Weights of a small transformer language model.
Size: 15 layers, width 224, 4 heads of 64, MLP 1152 tanh GELU, 12.4M parameters.
Architecture: learned positions, biases, tied embeddings.
Each number is 500 + 25 x the weight over its row's rms, rounded and kept within 0 to 999. Layers, rows and columns count from 0. Numbers have three digits each. The size before them is the row's rms in percent of the matrix's.

# down: layer 12 MLP down (transposed), 1152x224, rms 0.0466, rows 470-582, columns 56-111
# up: layer 12 MLP up, 1152x224, rms 0.0465, rows 471-582, columns 56-111
down470 097:461508524493495478500499488514483460486508507522514501510474543517511516525545521456496523509511539522520491539540531491501532489493469469483467534488462491516465491509
up471 094:467488528467554552473440519499501484494466514502498486489522490481467486472525470505454486485484470536456487480508478531512540514454486491517480503483514520515460497498
down471 093:510522499500488418481501519529484510507473492508496492521503501519516546517534509523499525513496542494531494468504474502505473506534488486445508485476476493534527525494
up472 096:505447531523479487506466492507476534470513521478477515537469500502454506496441506504496508475490514456489476483472481501466533532503523567505514518475498454526524498487
down472 100:487491479487545480507522518487528483524488530513473501480496545498514511537485543476529512550524473545509497472497487503497480475461528468487463526510484554502508503487
up473 106:452507510516486511547504491508476519544492519506455513523489490509516482479527472494562533507463525509514485527519522484535511486473498506465442489514525510527529516498
down473 104:509521492470451510479462495502530522518541481522533470482506510509476497451488527500459459499519492508508487471473482512505453514484506524538543500480500529481486447499
up474 104:482550477504513519493499487523512499542499500503477498495539507526523519545488534498508537496494513485577481517533490494521510545512500501472501507456510534506516541486
down474 104:446465510483458528520516499481515480482528499472502489522476503475493490534507541527494473524500478511474494503525529530506502487470519507520491455529498504460513492558
up475 096:452500516565497494474478511495473507532476515504525521483499520522490483485524478499516438503505466467525506519465521463517496476473483423530537528452456528490481500497
down475 098:484507466467517520557496479534513475506484495509479463525471531515503454543528540495519523482497491531499518551465487527526500532511501512517470467487527484531491506502
up476 101:473529440489510537517494512468486480511458521476500527540488495489482481463479501482523465462502473471469504472535538518545493499541497489499511487470470453474498512518
down476 111:516426479487526494482492478513517496512496491537509466504523504490531523503452498500510461477457510562504554513498514522506477520530475510494533533453552510525500470500
up477 107:552462506533522511512524536470532501535522512478522514488481512457473507512498477491512540440477550500507516530527526517497475444528496495519488518486500484508546497512
down477 117:537518512488473506496500488500518527493534478476462468516527465477517487504526452500518454478516500470492503519532546486508495488450487489472520500483521517515504512575
up478 090:526505537509561506492465444534483501495487517494530525484516451503499521535522508551530494495481485522483531540501488480479504518502479535497497499505526508516508501543
down478 092:509499474495496493533519506442485484488471486506515508525525538485473530478494485507510510509506491443512508469524503551474523521488526503483519463529473548509486519525
up479 101:506516475497469474468505510476525487504483472526503466534463509510477503540497511502504460481485502503532488517470503520508489464526518465443524510475471460503515543517
down479 091:479501505528490484502524484497485515534487493550485465513503527507514505513479502483492492492443517501533509506487493501468510479504504496526509507524503512484526497514
up480 102:546519453506526499499507492480465536493458512536474541477518462544545508503545494518521532509526465466532506510503495514524490531528522495510513505501509513518490526499
down480 097:493516530549487548510509473480517477541509480503487504526557487443529506511484458521468496474529485521490469544498482508533519482474547459513509542494542518503541475496
up481 099:514532492497484536519486502488503492497521441521499512481536541510465504511517533476524485476519524480555506543529513521493515519545519504495533480489493509535548495460
down481 093:469460533517430473459495482495519526513525443477499478503489479500499493503490500504530487484447516533493519469468470499459489507470496537526457496543448490477501496490
up482 093:504497461506519505478455473535423521494512488532467553535519481510477506505482487478467516505511520465490486495506500477465523495479475457523447496490465529463475516511
down482 103:493472551472471541499510520495548496505492477520479488490458515500486517515496499496505508484540538508504531513494529504557531481539496511532536501473475462510497438495
up483 101:474508512477533539513525481499511524487520444525496496512512461512503472467471508493487481456513498472482519504535529517505537473524514487449485493483547507523511489505
down483 103:493482487518508538527523510524477513552527518518549519463480512495518476523500509522557499519485518537470476513516506498506475480515474526554478488487507492483533513482
up484 107:481521496470522491513496511471534541515497474505528451536501479482508492490478514483522521537490505526514513523533455496487529499541481521513548526488497502549452522501
down484 104:507539478538481549494494525504479515517553542522527520490573495517503490516532507520505562460511504500505496530508476498501492515533534506534494482482541497489483513504
up485 106:498529525487504530506493532538548427534540483493522495561501498482545458530452500513526474539516533504501510492530512479520497508513523503493493497527508534476481452529
down485 100:475497490482470537467503468513497487503477442529544506510491489450468478475485521487506456540503462508520478496475532489477526549495467495495502487472542497492459495490
up486 093:514498517454452468484490506481479516526517503507511527493503478539453494471490459493488464505496540485470557544505512527557487493509533503531519499527487500483474478477
down486 090:521496490530495532508501493519496505532516514486511511476431523488472499503472525517508529542524560503460505508530462545533468497513448493507523486512450523507490527483
up487 098:480525511469506477516567506519551511503489508462523469518508457499469538497493506498538559511505508500503522463524505529515507504554536497490471498518518547544519520516
down487 104:528514527494506474534451470500461514509503549503465493465536508526454489500549552484490506478469497507509473501504482509480554508513527530492525464486531523471500486508
up488 107:527471475517479448507461454500443451513463505462483482471460493508497498484475510493473492499459504452488453550492495494497525498515503461520506491506469437489490460464
down488 102:507524546513501489491526501451562479535537500489493476530469460492510517470509459498491469477477504510484510494493455522530505487520518519479514522507545473482536501520
up489 103:476516502446515535494466547487543487493503501481497459478535471483496477499533466479536534545532522517501481526485478485498528516488498519514457516465511538541506491540
down489 101:513474550497461490498473523539510527489504487525508450504515507473489499478490478532466515471525512476460515498496521487482505510524518554514525515501480511474498460473
up490 101:488475496524462506514528512545498483476507479526478508467503534481502482529489496544449473444480513502511519481549508542477569451497495487508531459479481509503511500534
down490 101:488520529496490460471493521421515535476492484489509511497498506460530448490472511523523514523491470515493458504481505497506500498509503463482503517513477507499492424460
up491 100:470513463490484561487469496488479473484455564463494503522493486478499462481495469507470500532482477508508483527479484504466492472468533527447489470464518464440486478526
down491 094:491552532464520474489527465501452488496479413459529527502512523510484526513511514502498536494504460517488499470526492508494514501530508489508515562522493531504500492488
up492 102:507545516458509494491503506523497486484505467536435485523497538469477485562541480468515471470489474517499509540506530499481476517506449479505534534501526497479511514538
down492 097:516498494477540466514556536480507486509502530453530474483471503487489522458503501532511507536471494530523475519509500583496450513461513516495503499571502501467492534467
up493 099:464509494512501461523454496523516471480505495459498501482521501480512465474500494506451528525536425500519513529503513488506510505517489557517488499484485483503503530500
down493 106:537484516522476498446472504502517498487477525535501486483529512523494500469532499512527549521483486518532536492517486500490524491443529504517520490504509493522524494501
up494 100:467510490500511533552519499470480518482499513482481495504522474532504516487467516485509514515520482491480456471470484511512497489496505524537515514526464461488461479425
down494 092:474475486486475451451498532529482511488550461515488536511500513488525493502533468482495454473493481574506514483476471531479494497484512459485478492497496465446513540510
up495 102:510440489508492551552517472482506535502506524521496492461534489522481518496484493482490493552504499507508469518498497459493566494507496478495523490499487483507531521466
down495 107:483516560528545476461488470501481493488493511497459516518479517527467488515554528505516513501481496496475551488469529480454469470494508484489507506494534470456467526534
up496 106:534496530535503487507526489519526514513492510496484527535500486481527527498497490543521475510498433489536481492513496543490566525491490546515539519514486479467530477485
down496 103:541524470503460525508530501545491476463506521486459487493538473488490504475518524502485509490497500472457483508474526515537516501507511490515492454511489494508493492523
up497 100:497428463482521455503512489497478520506495492471506509500541470496474523486531521533531485498505531473541483509493492486511492505476494516534541539502500471498461492482
down497 093:549523522498506526525468520519550485507512500527521468517508571482529486499550501502534507459496524480495505463517514515519496525467509472465493467493492479459510502478
up498 094:498518521467484504522531535525496496542478489529500442469536513548444468511463448469451532490504482506542450507506483534504487505497529498460535541470503507509519511515
down498 098:527514507510509504509479486529476527517515513452483485542507469475509472502606486472511496518525528507523526468524496499510495490494541504491511471523466463500497501487
up499 104:517505518530512535494510469495500518496526488469521550445468467515465470485453496469545502521468454487512470532503495491499455577518504518496496464468444468521523456497
down499 108:467468506486505463470501454515555507521476483459529535517503483471525489489546507477510501475464476503519505479475479476498487508477471473530463519481504495464531447501
up500 095:548459481442494487476523491511508490514518492488474503522457473473511547527530517501499551477500504511517468476462512468483490455532514520489488508493480557514471473519
down500 094:472486495524510520536505505515467495482491503507480541505455518507510526480501585535466496536491496502539542507489464524523517475469512491472512501508502537501526480480
up501 095:508486488514489504531533472492523508515510487498504552482527538493494504540490465538534491467481455496424468506505510479498492522491493475485529516507525509497528485503
down501 095:481474461517556511475529505482473515471455469522494509522473520494493497486485482516486522507502519523542497496480541517477476491508508525509467517469497474531467482507
up502 114:520560476507533514548515486556497516515504515531468522490507539482513537514493508534454508541483513538476535510516504489470502493545513477492522498524486514508541496539
down502 109:520525512510506558516517462452516519483507493500480476518483550495558480512497517523522507542487470507543484468503508477499483479482496513463533515481556521471499449499
up503 099:516463489501547510510488500502504510536520486520501482491493487485486527553505529492495505419496545536495521503496537528504544529508534486535530490525448482538533454467
down503 101:466520494506502520479514526522523460497443512501500509520476479529563455477564502507505472526482501500488499509514519491513508527502512466453479528488549486456480512477
up504 100:475506480531482518490496514524490513493471524519502484517486522560499486520532529466508514507504493474473443535558527519479551520529514498510451515470470509531515477483
down504 096:477494511522478505480460500475513469509502464514466523553466479471512504548487489507543486488496528502507520449484464502525446438531486513547514500488504500465499483521
up505 102:490485523511482508494505534521515489508498515481496486487528525458494502539487511534538514487546533476505509505460541508548522505502471566537468503545472507465493482496
down505 103:493467468522512468508508523488495501461523510516546488446497475503502475502495539473554495501548518519525465503472485443482459489490477516575548503524500503472493488480
up506 097:511478548493512509525473485497508527463479471476479532515528507495500504489495444520497474513500500470481542510517529455518488463495468502501535508480499520504470469466
down506 099:507475494520480484496528471536526484541479506527477464517525528529489477480490525453484471506466509483508507542505500464490540464487493481493466466441478490467486478473
up507 099:461513515480510484529466514487528508528491479529487505515492490452470506495530484517475516504484445478523450492507458522509506507490496496551500481472505470476534524512
down507 102:515506519472514528486551504456466512488505538493499459524539482506475484481468490502521529506526537500510502494508492470508482507517504510430469516525469517519532512472
up508 101:468517524492524517542517497535491533518478521468460505489529537527471523499513478495530479471503547522499544459467579524483523504478532488473494478493505516574496499507
down508 100:519500518519479520486481481494503505522504496517451525533510535487466452497454508463487495498494519459483457459491469499491479509527486541508531542553471505480510558496
up509 099:431561505581508508505528514508505495491462479537458502501480526492492489480505525530475529497540472527552483540547520493476503484512488528504484489478470455505552513483
down509 096:536454502463490510472492480513508513504548552514535479522512505485545519536449488508535486556516508487466506499490487481482525497483504510520533509528489507519517474507
up510 090:505518486534478514462490491474497478482514476478489505545543554519485492527502512512530524454513486523467502483453478484502487490516495492480486481470503477494501502477
down510 110:517478522482484490507545536517473513464511520497499477507537491481512566523475540476469515488522505468505515518511529531493520508512477502532463483484522531477476538538
up511 102:501474487499479495487492473464511495504510486515525546497499484480525517501502488475522542484498505464486475486467471500491513482515553488500521527496530550513525498496
down511 099:498500474520502519486511525546517487495502509493506472522460483483450515533484502533501504483483469550500502523493510545519490475522493542548563497545490503463475490497
up512 100:515518500516501475506471501507504448508499499528508491459492490453467494502547539545516484502486498503458492499523495519479515479500507528495512487488521528461490459502
down512 098:503468484528472530520504516467544536522497501496510533490492479531531485441479497490494476494487505544495464479481535458540526502454485516547522523463500475533466508480
up513 096:521545475516518478522518491481511494486471480531504478487491487528466487494485463501482506566529531534458474502506543540488483477507533512506489510484479455478531480476
down513 107:550489509499517525512530460532490457466532487521543484458539506541460486452519512558498480466521519511495462529468498507481542510525541458497515528463501521502521511507
up514 100:459497481474549473474513505467522512531493497470506509468459486456483460482489489500536492501521497495533435470513460486526509491494525446461533494492497510472528497528
down514 098:518539500515510525534495496486516488478495479527474504513488492535480536495488480498467515518536499485488536483536529495485520521492548499511499522504561466479497512459
up515 102:476537485511526488528523471479463560550506513520450537516528494485469522507483467483510488531467508475532481505496484489510507490472529483500490497458496528511568513499
down515 100:498506514469465475516514499472509544533489513530509495526532476457470491465476459509470514502504528525499486514520497492510509522443505517522524491533469490544487493449
up516 090:498518492525436504506511469505479495487517512519490492483478482526493511478503478489503527511533506497517470514514490516521514508505484511512565529527491493507547501451
down516 096:524492506491536479531489523531473528472509533469525492479515507495499485516469523510534529534473499538488494534496507497469497508470474509525471507486492542470496450531
up517 094:500512461490532472478510506481515503498497500489489473525511474508535513488510500527501513488484509503508468511513483513564491496472523515486515498461514500461497547526
down517 091:488531518498464478479463509499533473477488543473534521495500500496491500496460518485532513516489504480522504441508533491521482548531533503510553530538481490526496513450
up518 101:499484474485474511511504495515519488512496514501516501496512483520473498492525515518542532471476560528474501489487522486544504523512519439493500538426514502481518463466
down518 105:501484526488509537480541483498469528536500518506516470502467497512489504552555513530485482491510517529498517560435494463435507459479487529520517515502477489564502478513
up519 098:495495470433507487496508544507480483460467499483535505443491476529485465465487479512486504483443462498523482483512465494509492442501547495482490567529511492487498462498
down519 096:515492547507507497513506465454505516478510513501453490473510488527512526508493455505519490482541543544521494473523525459483516546500482500451586489468511525506518513510
up520 103:485494443476507481471519492463488491483451503486527490502517518457466513541484479466529459464521482491502519494506497488437505478521485496464498479517468506525483515477
down520 091:504502519472519525524474470497495483486523509487495544526459520545501512480479520513493530562494480470501489508498496525545492474483532475541509516475534514497529529501
up521 095:518440476488482490494474534457477504524515460470509519486483493462525538493469481485473504506442465510475473511491476531475475480516499469477471521551499461541515483472
down521 095:481477494499525515507505455523494492489473510504538479500520522509492517511494483488503478556537488487492482477494522490498545524483503519479491507436527517470463476509
up522 099:507505508487502467501496531545479454478522517477477477522531529475506502516498505507535519484500463510458466474495447474495495522512490529527507490482512508497478487472
down522 103:514535507478517480501524474487509488516493496507519503523499487544501563465496483472494469499471513508540539495495540490488496487505437470516464457495472510493475504482
up523 104:499515465463469513517464493491512513499501478518491475522532547457518480496560516448506510526501506469488507513517506528508520495493537525469526462458481489493529512505
down523 100:497523481494533450484477524485505477503508537459504492455526457513478518473455536515544483503493512492497534493519492480502519520424489496527484481526475504517493525500
up524 100:502507528500525502495483536513546455493528497513533463491515445485522503558500514524535505516515471511513580521466536465502551549540474503529486527535474485510482500507
down524 097:484517500457469545539491511512504514514446505525472483505499548529481499510481523476504475491497527536477441462545510513493456475495538509559522526486535479498497501470
up525 098:492520475532517497482512475546501534508505495511503509525502548513482515543513497505530497516510519495492523521516522522482491475538474535521470544501493514537485470529
down525 100:509500494512509480513468504500499516482491512476524432517484522523508469534546561519486520505506548493482540510480501559505518522459513482467463489522496522492475506488
up526 103:451511495494513514502505498481548492480483496489514489528499507451491472480484483456452552501511478492423516527446493500528500487512484514479498445466540434500511477493
down526 101:452482465503556505483529491542507479551490518473497502516483493508483544497514463486503447495507495537493511472507528526471495479474517491513467492540486515545527506495
up527 099:571485541476522512511500524510518522496452504476510482471494561435489470486515475521500522545515490506499474477505543471490485432481482460515511451521512487502448498467
down527 106:477531510524501511548536484454509484508496526487481512518502488530467491535465514485508490475509481503512461550549490526486480513445527538497498484523494517484515516507
up528 104:507545481466519514483482473505465455522489549462482494548510496499487512501515507507490405526503515467524495488506498496493509534488494523504505492501525517490499457466
down528 103:517507471457508487512501493518439552508503470520509544527457488492524475532481514518512469491520500547514475492478511453511527507506509521496510471522516474520454525537
up529 104:548477492528459482518482485500503517511511499470505518514478482525483478504529513532537490496487478528516504499502492480547502475499443507511512455491507525521467498480
down529 103:474468505479508517524508498494529484525502525544513527506506480493547560498482484465481509533519516514550504450476495533478500520455573443472469514518515499503550481491
up530 096:540511524460515514477493468488447561516466468493509493534448497508503524481510514502501495531505465489488566461512505512501525557492537509525484498473489500505514490471
down530 096:487492442545510496489455503495464529491479533503488486482480491483471497520522472546488536566512489540482490489460538511493489552527476468528473491474494494479507450500
up531 104:487518499514512535541461495466476518494474521484521519564514507519457480509531502545531487516520532490537538490529496493452513485470473500503521477464493495534517506512
down531 101:512509556531453476473548494517524521557515507478565468454515495519495510488515509446507511515505504530509468490524496502508467503548532517492459473490510470521499490479
up532 103:528517469517494511503456467442538466500503483492489475506488525511507515486475478521511509478498498521517486512496483520515499512516495483554541513520519465510473484474
down532 099:496496505522553483495516519555458485489488454533546496529506494517505467503481564475529519447526505494491527472492538493508508489545495527495510516486488513540520476487
up533 104:490512520520588528511500498464494536551518500497485471521515532490485517447512476477506513476517492485474469482494474497469536471534535479462516535471551498484502531494
down533 104:486473534479466489487524518548483516457490502498513474475478479513501497511552475482519496496495495487521481502467475475531482512472461489495455543498516500498525490495
up534 103:517463495517530500510492475507526468495459480458494476499503506496467461512502532463513469517498498507485480491459503490538502539457520517465527481519473529498493499492
down534 106:548537501520501494594458462466463491516522532513503525519475486516521483492511520471480539520508497524528488480487504495503481477512503454558500494532481481515505461477
up535 107:526524502498486512499492539496477550476496511521491495499516494480496507523532520503530508462483486502531483566483492499512523515493487510500498542558480538528485467497
down535 100:505532518556505482463530469494545451502463535450539498510492527460519495524494503472517474459495503528503491459508501493495495497559480518468510519541501472512533515473
up536 099:488527510522497505507452478488485505514479507468511516520482455478465482519433498482466521526476457512511509514508492482541451504536500540497531492488473533502536503474
down536 101:474507557481493495520504527514556492498477510501480513465544533487456472501568495521530504453497486486479506515513513508555473482481494475497451488490490471541458508499
up537 100:536486474488498523507541509474428484531449478473481501480537461442480512511502491524491507545484503495498495517500498469490515487530483499483503527480533490519501535536
down537 106:488463486501517523507497503488507547535506500497533485497502463511514555459504429479557494479487530460509561498497476493467496554501528510492412495503470469445505519529
up538 110:495510491516505503531461493519478511490500508536482485489487486470514456445452489508475538451485527492491488506499495503458490438527512449505463559452506456479523510484
down538 101:494476512514472468475503484482513486528544467503520521489507483491485504483455494493526484503527498480538517479486508514534511559477483511500523462504465508513443500498
up539 097:518491492533448513463523472501458512509486514476502506515504512479511572517494473533510483440514518497492492509493494503465516498488529541497509507519508505513529509531
down539 103:507498490476512498473490495500540515457561564487507504515465487511528485503525493464506493499519431493516494473491527498454508481477459464528479435498489511462503533467
up540 102:499459560518547482525470517509512499498499509465509507478523506540453518506505513541535536526549454502508471522525503543535499504552505470510486549516462481525498483458
down540 100:503488483493496482515530489522502503533478448499503449469518479481489483543499500528475479505473494473486511490489485537486509492467489548506516483497482507505522482482
up541 095:523484506531503481583529469498502492510561506515482463504558543466497495503482508490461479532479542488519499469484480508483492510519513489515531483483472535493494532502
down541 095:527536497489541528499478489537459503467453471499515513533500478542550507531508482474547508503465511501504478502527457507487538494520489547505514512495544536481437487442
up542 103:533538511517459469523501510497481503502546497555498529501473529514501525498530487504519524492523468436519506448538525458530489510510520512507493520476505492507502500561
down542 105:515485528482494513499477479489462556510494515505509502540461502553473511508471509512462492454462508478496520499457460468507451483469489465513489503471464501490507474494
up543 097:484521502482503489462431494518466491517483462474517467494538467500484526523527501493518502507490510465490468535490518480480461482482502474481471502483477479489508492546
down543 100:536474508531485452526529503471497505497487523491478562540454500477512487482486477498465470504525507500517498488488470540499505485507508543494462541521488553472495491468
up544 099:502489490510490490520490483420524491460520541508500446499538552530501555452497509489480543494473478515439509496486513492503487487528541509488517485492484489551501522491
down544 087:491541487541469498492507559547489505468493470512498519515494516464448525487532516507509482482496481508539491500458473522498471514501511497507525530508479552510481498542
up545 100:529518525501468460538519510566480518509531501551482483486523517547471506497492503530486473480492534432498510528491530491517501529498482479507510484456517497525514477513
down545 094:480506534492485474474531459524512506503517456484480511496486487500469500509496533458544531526541465528496491491452467574511525433503516516501491546512488506517471511510
up546 097:499531492467512535512478506481475462505500487479550506514500487468497455506461478473533487472544447481496502500528478462459498503512483496497496508474508521549521556485
down546 097:505480495502489499485461455499469511482514487498496521459506513496511520491506483483449552503486531557486494543487533499546512497505527487497507504494471486541441438462
up547 099:513497477501517468531443456520460494516480475507503496433512500490524509476489454496507521490469509491434513500489482526445535428495497453515451521496482501492501455524
down547 106:486546542525489561464509491549469463502524537517485522510509515561506533484502512488494506520513454539531511477534493532472469551528485530490479512476499467483490519490
up548 095:479511511506487494499472523485465508503547497496521470463498509486474503496515503558504517484478527523492480502515506483500489518535508476514534519473552476545490511513
down548 100:485513517530476473480492492457486490487488479496550441557457526510495488510497506483558503502539478502532485522518526543536483500491478516465541446482475502507509510485
up549 101:490460511487471499499515519501491540526486514484503522523500517504466449521500511531492466513519453516520463497533477524524485487504532523520507504494476470487463539456
down549 098:502513511465510493513472500495465476479476481468520522515538481465505501484499544504474508565477539521468501464525522502503506498547509481496494482523516519561476491533
up550 105:522517466484444515522443473506531460502520494508462530520510484463494505486466519511500446492429502506516495478458534517474522486489518540530515507492484514522502482491
down550 104:471476490501547479496496491514472495522509526529527473479521519495483494521496463519477514442496480482495504545517504483506471515557509526489461479487476527503441505510
up551 092:508480494501559479508500482494495494474510506454500465516565541512486543512475477503471494503496495477531494477491509501478510499522514495477494491492512557458489525500
down551 092:498529501505559491505526478489547494529489499501490486473501547483523489519476483482532472498499528495498525481525482497471549496488503537522546490512537501535517497481
up552 100:471531538512487511467525527497533502500503531478484485501536492475481533539522452472492525498499493526520512485519505489527503504498571482501505480503487531500513532493
down552 102:515460468514528487492479449487515514495507516553529523496484515534482530473510463533489501474489559467480554518510496524511499479419501511504491531500482507503534464523
up553 112:515475508510486487538517502510466483530483517476481537509516550467550521522525535515555448531460500495512550490503534548486481481530527490518495510482545485514516502475
down553 105:509492531489470495484478484528445497524465533491525530530524473488519479496507543511504460515483496495544478552473528536466519519478474459504522524532480487539503473479
up554 100:515527515544501483516495519504506546507536458486510528495489502467551487517496507452459567514527450504495565493512509491477488495535508546502553535512473468502487494467
down554 091:495452503468467503486491479464472474506519494486508482514501532534499556494524540532530486498487481493498500546495516486551497471522471421495453516483530515509462493512
up555 097:500494468501500491531496543514494515518530496551519525458548452515480547459485494495453514538538496497501473517554512526477458507509510522523477497475469540493537477508
down555 106:467527539531491531495478467501493510463485545486522458516516501497473514520524536519485476479468530468475514529532484527516576491505475478477489479490525485496532512555
up556 093:550497513498480516463521504496481469507530488485460533528517494468494512499488474497478520526488517501508507554518458509492495576549498520518486520452515488486524484485
down556 098:462545547517498498489522493504556507481505532563478479499472467475501507482502511507529539494529495553512471517496511481472534464485516499520521493541496453465509499536
up557 097:534446498558490467529503423510481455510497553508465468484483490533513495475499500492490524464496504551509513497463475519508475532504506462528517521497484540504495487486
down557 097:482495458510516526496469520519538525541473502507512508553494479481496517542483490471510515518511513491499477510537538487484518501488533520457499501527509521521501469532
up558 106:513542490531465518493496448481524535504464483525540519510553480481461493499475437541523499516517498492534471544487509517435485487510500532510481463502487495516498557520
down558 107:475538557516511516501512525538488522534524491500522469525513470522523502512490508469522478501458444449509517525493525524469491491503521565435507473531471509474463493460
up559 098:513492478496493508494523489509499512553498511516463523540481542505526491520493505468509550488497484510553483499516484533478503486501530505470508526490481465489537480489
down559 100:494456476500505503487463554522470486487530487518490466499457519527479497487516493520491442489508440491491533519512492508503462450478466462484489492463490484524423490501
up560 104:506488503498505464487523532473493536456502495484490524489495516509513525474487476496493466465515445472476508474474529528509497486531456494469493482464457490504465487463
down560 109:481480552441550483509486474486528468520533527529484474501467518517530438491471464479473490460497501495519559502491526482495486480542488490538511519523483493496488502507
up561 107:480491486517489531480504495494496506534496511486520500507518529486491468524513505535505491534539518490488523510485517559494571487479540506504545506495480503522492506497
down561 107:506476473528502459459500494522490538479505490479480472507494461507497474493479494514478527541484487521521534518523564492488522517488508522455467434491505474509507465502
up562 096:497471527483502443476533497507514484533500509479502476477472458474510520499468538504495528494485526516495507484527520514530506489522496484542526507495540464491515493486
down562 096:519548525488518526498518516479497460438473520534492524514527491464501494502499459534464449508516519514497539517463486497536461468482471501472486487482453521516463503483
up563 107:475523488484493523511549486538487484496476489486489537499523530500516467503517506504474485532465507526465535500533512501547498509497507465528487524501516467474548481497
down563 099:537538469489544463488486520507492512491492504519546459479539440504511499485549546519467528489496501512493474491464522511489517477464503466474472458499451510475495513499
up564 102:443499460487522513503487558492479478526514521462520536485523527559538472527548495510537493523526515495502516533490476540529512530535495494571507505503466527517507498545
down564 096:509496509491501485500489491478530547521511482507513436488476522479501516452527474525539467517485500498483513492533481504495474504493473478493477423482553469514500504496
up565 098:510490528441482507492481518487498506498495475491443551523489554504497483460429466492512526505490453508490488510515465510509471486474504498474523467527507485521486491485
down565 099:446544445481459495520532496484544480450510494501549477468550519487467511527521481495447490524477560503519523590509512486504529480516513500486524511475470536529506490515
up566 098:502485509499484472471492532464539492510519479517488485516488575470518531461488515514513477525510524520479510499509508493508532507554514496518496484494508467486541512492
down566 098:518514502502476519558471504483479508505500490485473495486531478475491530521513506550462486494525496500485497490488530542490473508472496484532511534468466543482479506503
up567 101:507531506490479558481519512527458501464463514498531518503532517491510547459518495496451514496468447499489470559475491533490490558483542560479485493524438554496500460553
down567 101:525518499454541512495483507493530501451444456508457464518520493516515508490486440500472422508511541472470504473496519523514511504480497512516549542509516529509512500500
up568 096:518486488486491485545473530497496528513461524512455494525491525538540576542527501492484462483544501480503526473506475496490501525511477529504454520514437487479436506471
down568 086:503558491510497500483518482487490459484537495476510489499515493484507468475481486504520524484515515497521475491499531497507520506457566493508522487492523451479553527511
up569 104:503533485522482515510444516516489516444497463507495539515505491490497480505505493461527468543557529484522477491492528496531515544489498513460525518528491493485520490487
down569 106:484531496503535525484509522515524481530467497465518458468503501521545429510538501462503527548505531456511512535475491504520505519516571512501532531483525493502524464530
up570 098:465538553473499515495461468506465475478487472464483495524506497494450515476497477483495541523494520499474477484497548487471520478481479448489559478536538487491520469495
down570 100:508511537493487520528512474510535530512497465521525472510459540536507503497515552514535454503496473506490460466513536479514503470495491474510507486525513511500522490518
up571 099:493529499509522500519498476482522507531486486474493516475497475475494435516507530534524460488494490520484441465530492492491544532461505476504524506529477490488483489498
down571 104:517512469489507494488498505504507522478510499529500437561499530501522498462498516504545506513490490492477511541475506503459476481540511473502501522514553510517488495463
up572 097:477517466461483533492472499520472469465465490502492472468533476503535524504435462453458506497458497501508500512493508447501480514499494472454493488454522515451517475490
down572 092:480482536524470481523510474471469519530506531462522525554461480518516501490469547532499505492541487540488480523506487501503487465508524531473511488536506497553481525454
up573 098:473490496483535474493490503519467566526474528511505523509470519510484485488522515490472531498445541477514496512523498478503533462498527531431477463483479496510535516505
down573 101:530499493508503474519499481488491476523487471497506447494482486518512490513516478507505552428464469509490485464520521535492489516493477485535522514512480521479499519489
up574 107:531505493493514498564499498506490518501486477493478488523482522531509510530544516506534517505523478455488495548474523511477504547526495480511486475492460486511537532480
down574 107:529477501476526486561529526501488486525538525486516485490520487505472465460515538484543495541503501527441516500506520461508530489418516509498484472485525474500485503534
up575 104:511470499515478501511470476521485501502494472480532455563492521536488467493522486529502535510470494458478513448545526482544453509466499490526500482509502452532495462552
down575 103:538469478561561516508505539484495523486544545489465533457532496501485459500485500512461511499503518498485485492520524481497529496552518504507515500488545463490435519531
up576 100:518504503552519518480462492540503523505486524496477484503490511514496479545508499505480511481476513457437533524460506474479473473486526509513500489479461540467480482484
down576 096:486486501547447506514530500488519522506467489503480475506516486495504517508503498504561500536495496507530462498529491481511547500504469530486466509511533514513522523490
up577 101:493446493486495523502515501494496533512513482439468508499520503541489547497492443497450502505524496504511485514518507527470501459535512551515537503558469506487519535494
down577 099:475514510496490469486506534527488465474505488504460538451497515528504503489516510542508517509493505541480496498542511486522503489501437490487511479500458545526469520498
up578 098:472478481519466485496528534495469476543511507502492465504540515550532472526477489479470488509501511527515532491535499514501537543503526479440478487505457500509473550511
down578 093:541513523458528513514479490508495523460477474470498477479503528497460511535513476490491494520510536519482465504530489542511489492476537483556515493446510481506531461495
up579 099:470501508488542528508511516490516496516487499492490530500512465505520500495497476479534510500507498541498466539554572508506507519496497527507522530508498463545489528482
down579 097:502473503511483503489528487465477452479524500516555498506528496481519579548495538497514514480529493485468498495499494501491488510497471500474531492481490529482468496497
up580 092:504436479491532528471498453482460475483507516458487512514468518503496521524535513485483525498490521506483515509492470527545503482508582500499502507517488506465487483496
down580 099:507526512498466486489526520542530522472502460543530466505479444489509509436464487522520482478485498485516488531512507516427490513495445471497518486493519483515517479471
up581 093:487546486483472495527539505486484447509516492481494534541487489498487513512484503509471498506503483465504521490556530523468539469500499486477522521463476548489466495481
down581 096:445483511506492497469511497524498557458469508556507509509442521470494516468476508458549499493501514502483460496477462487507478529516488500523509488494547487528513505511
up582 093:520504510507481512483545549456504492529489489492477460526490515478493527457499493499476513510487501498487497502537509503525486528503533496473483480471517492480501474465
down582 093:526472514471509518494384467474495500484531500459520532483482499505499507509468449508526463484524507526482526489482525505489477488500480515567464499528499523509538501501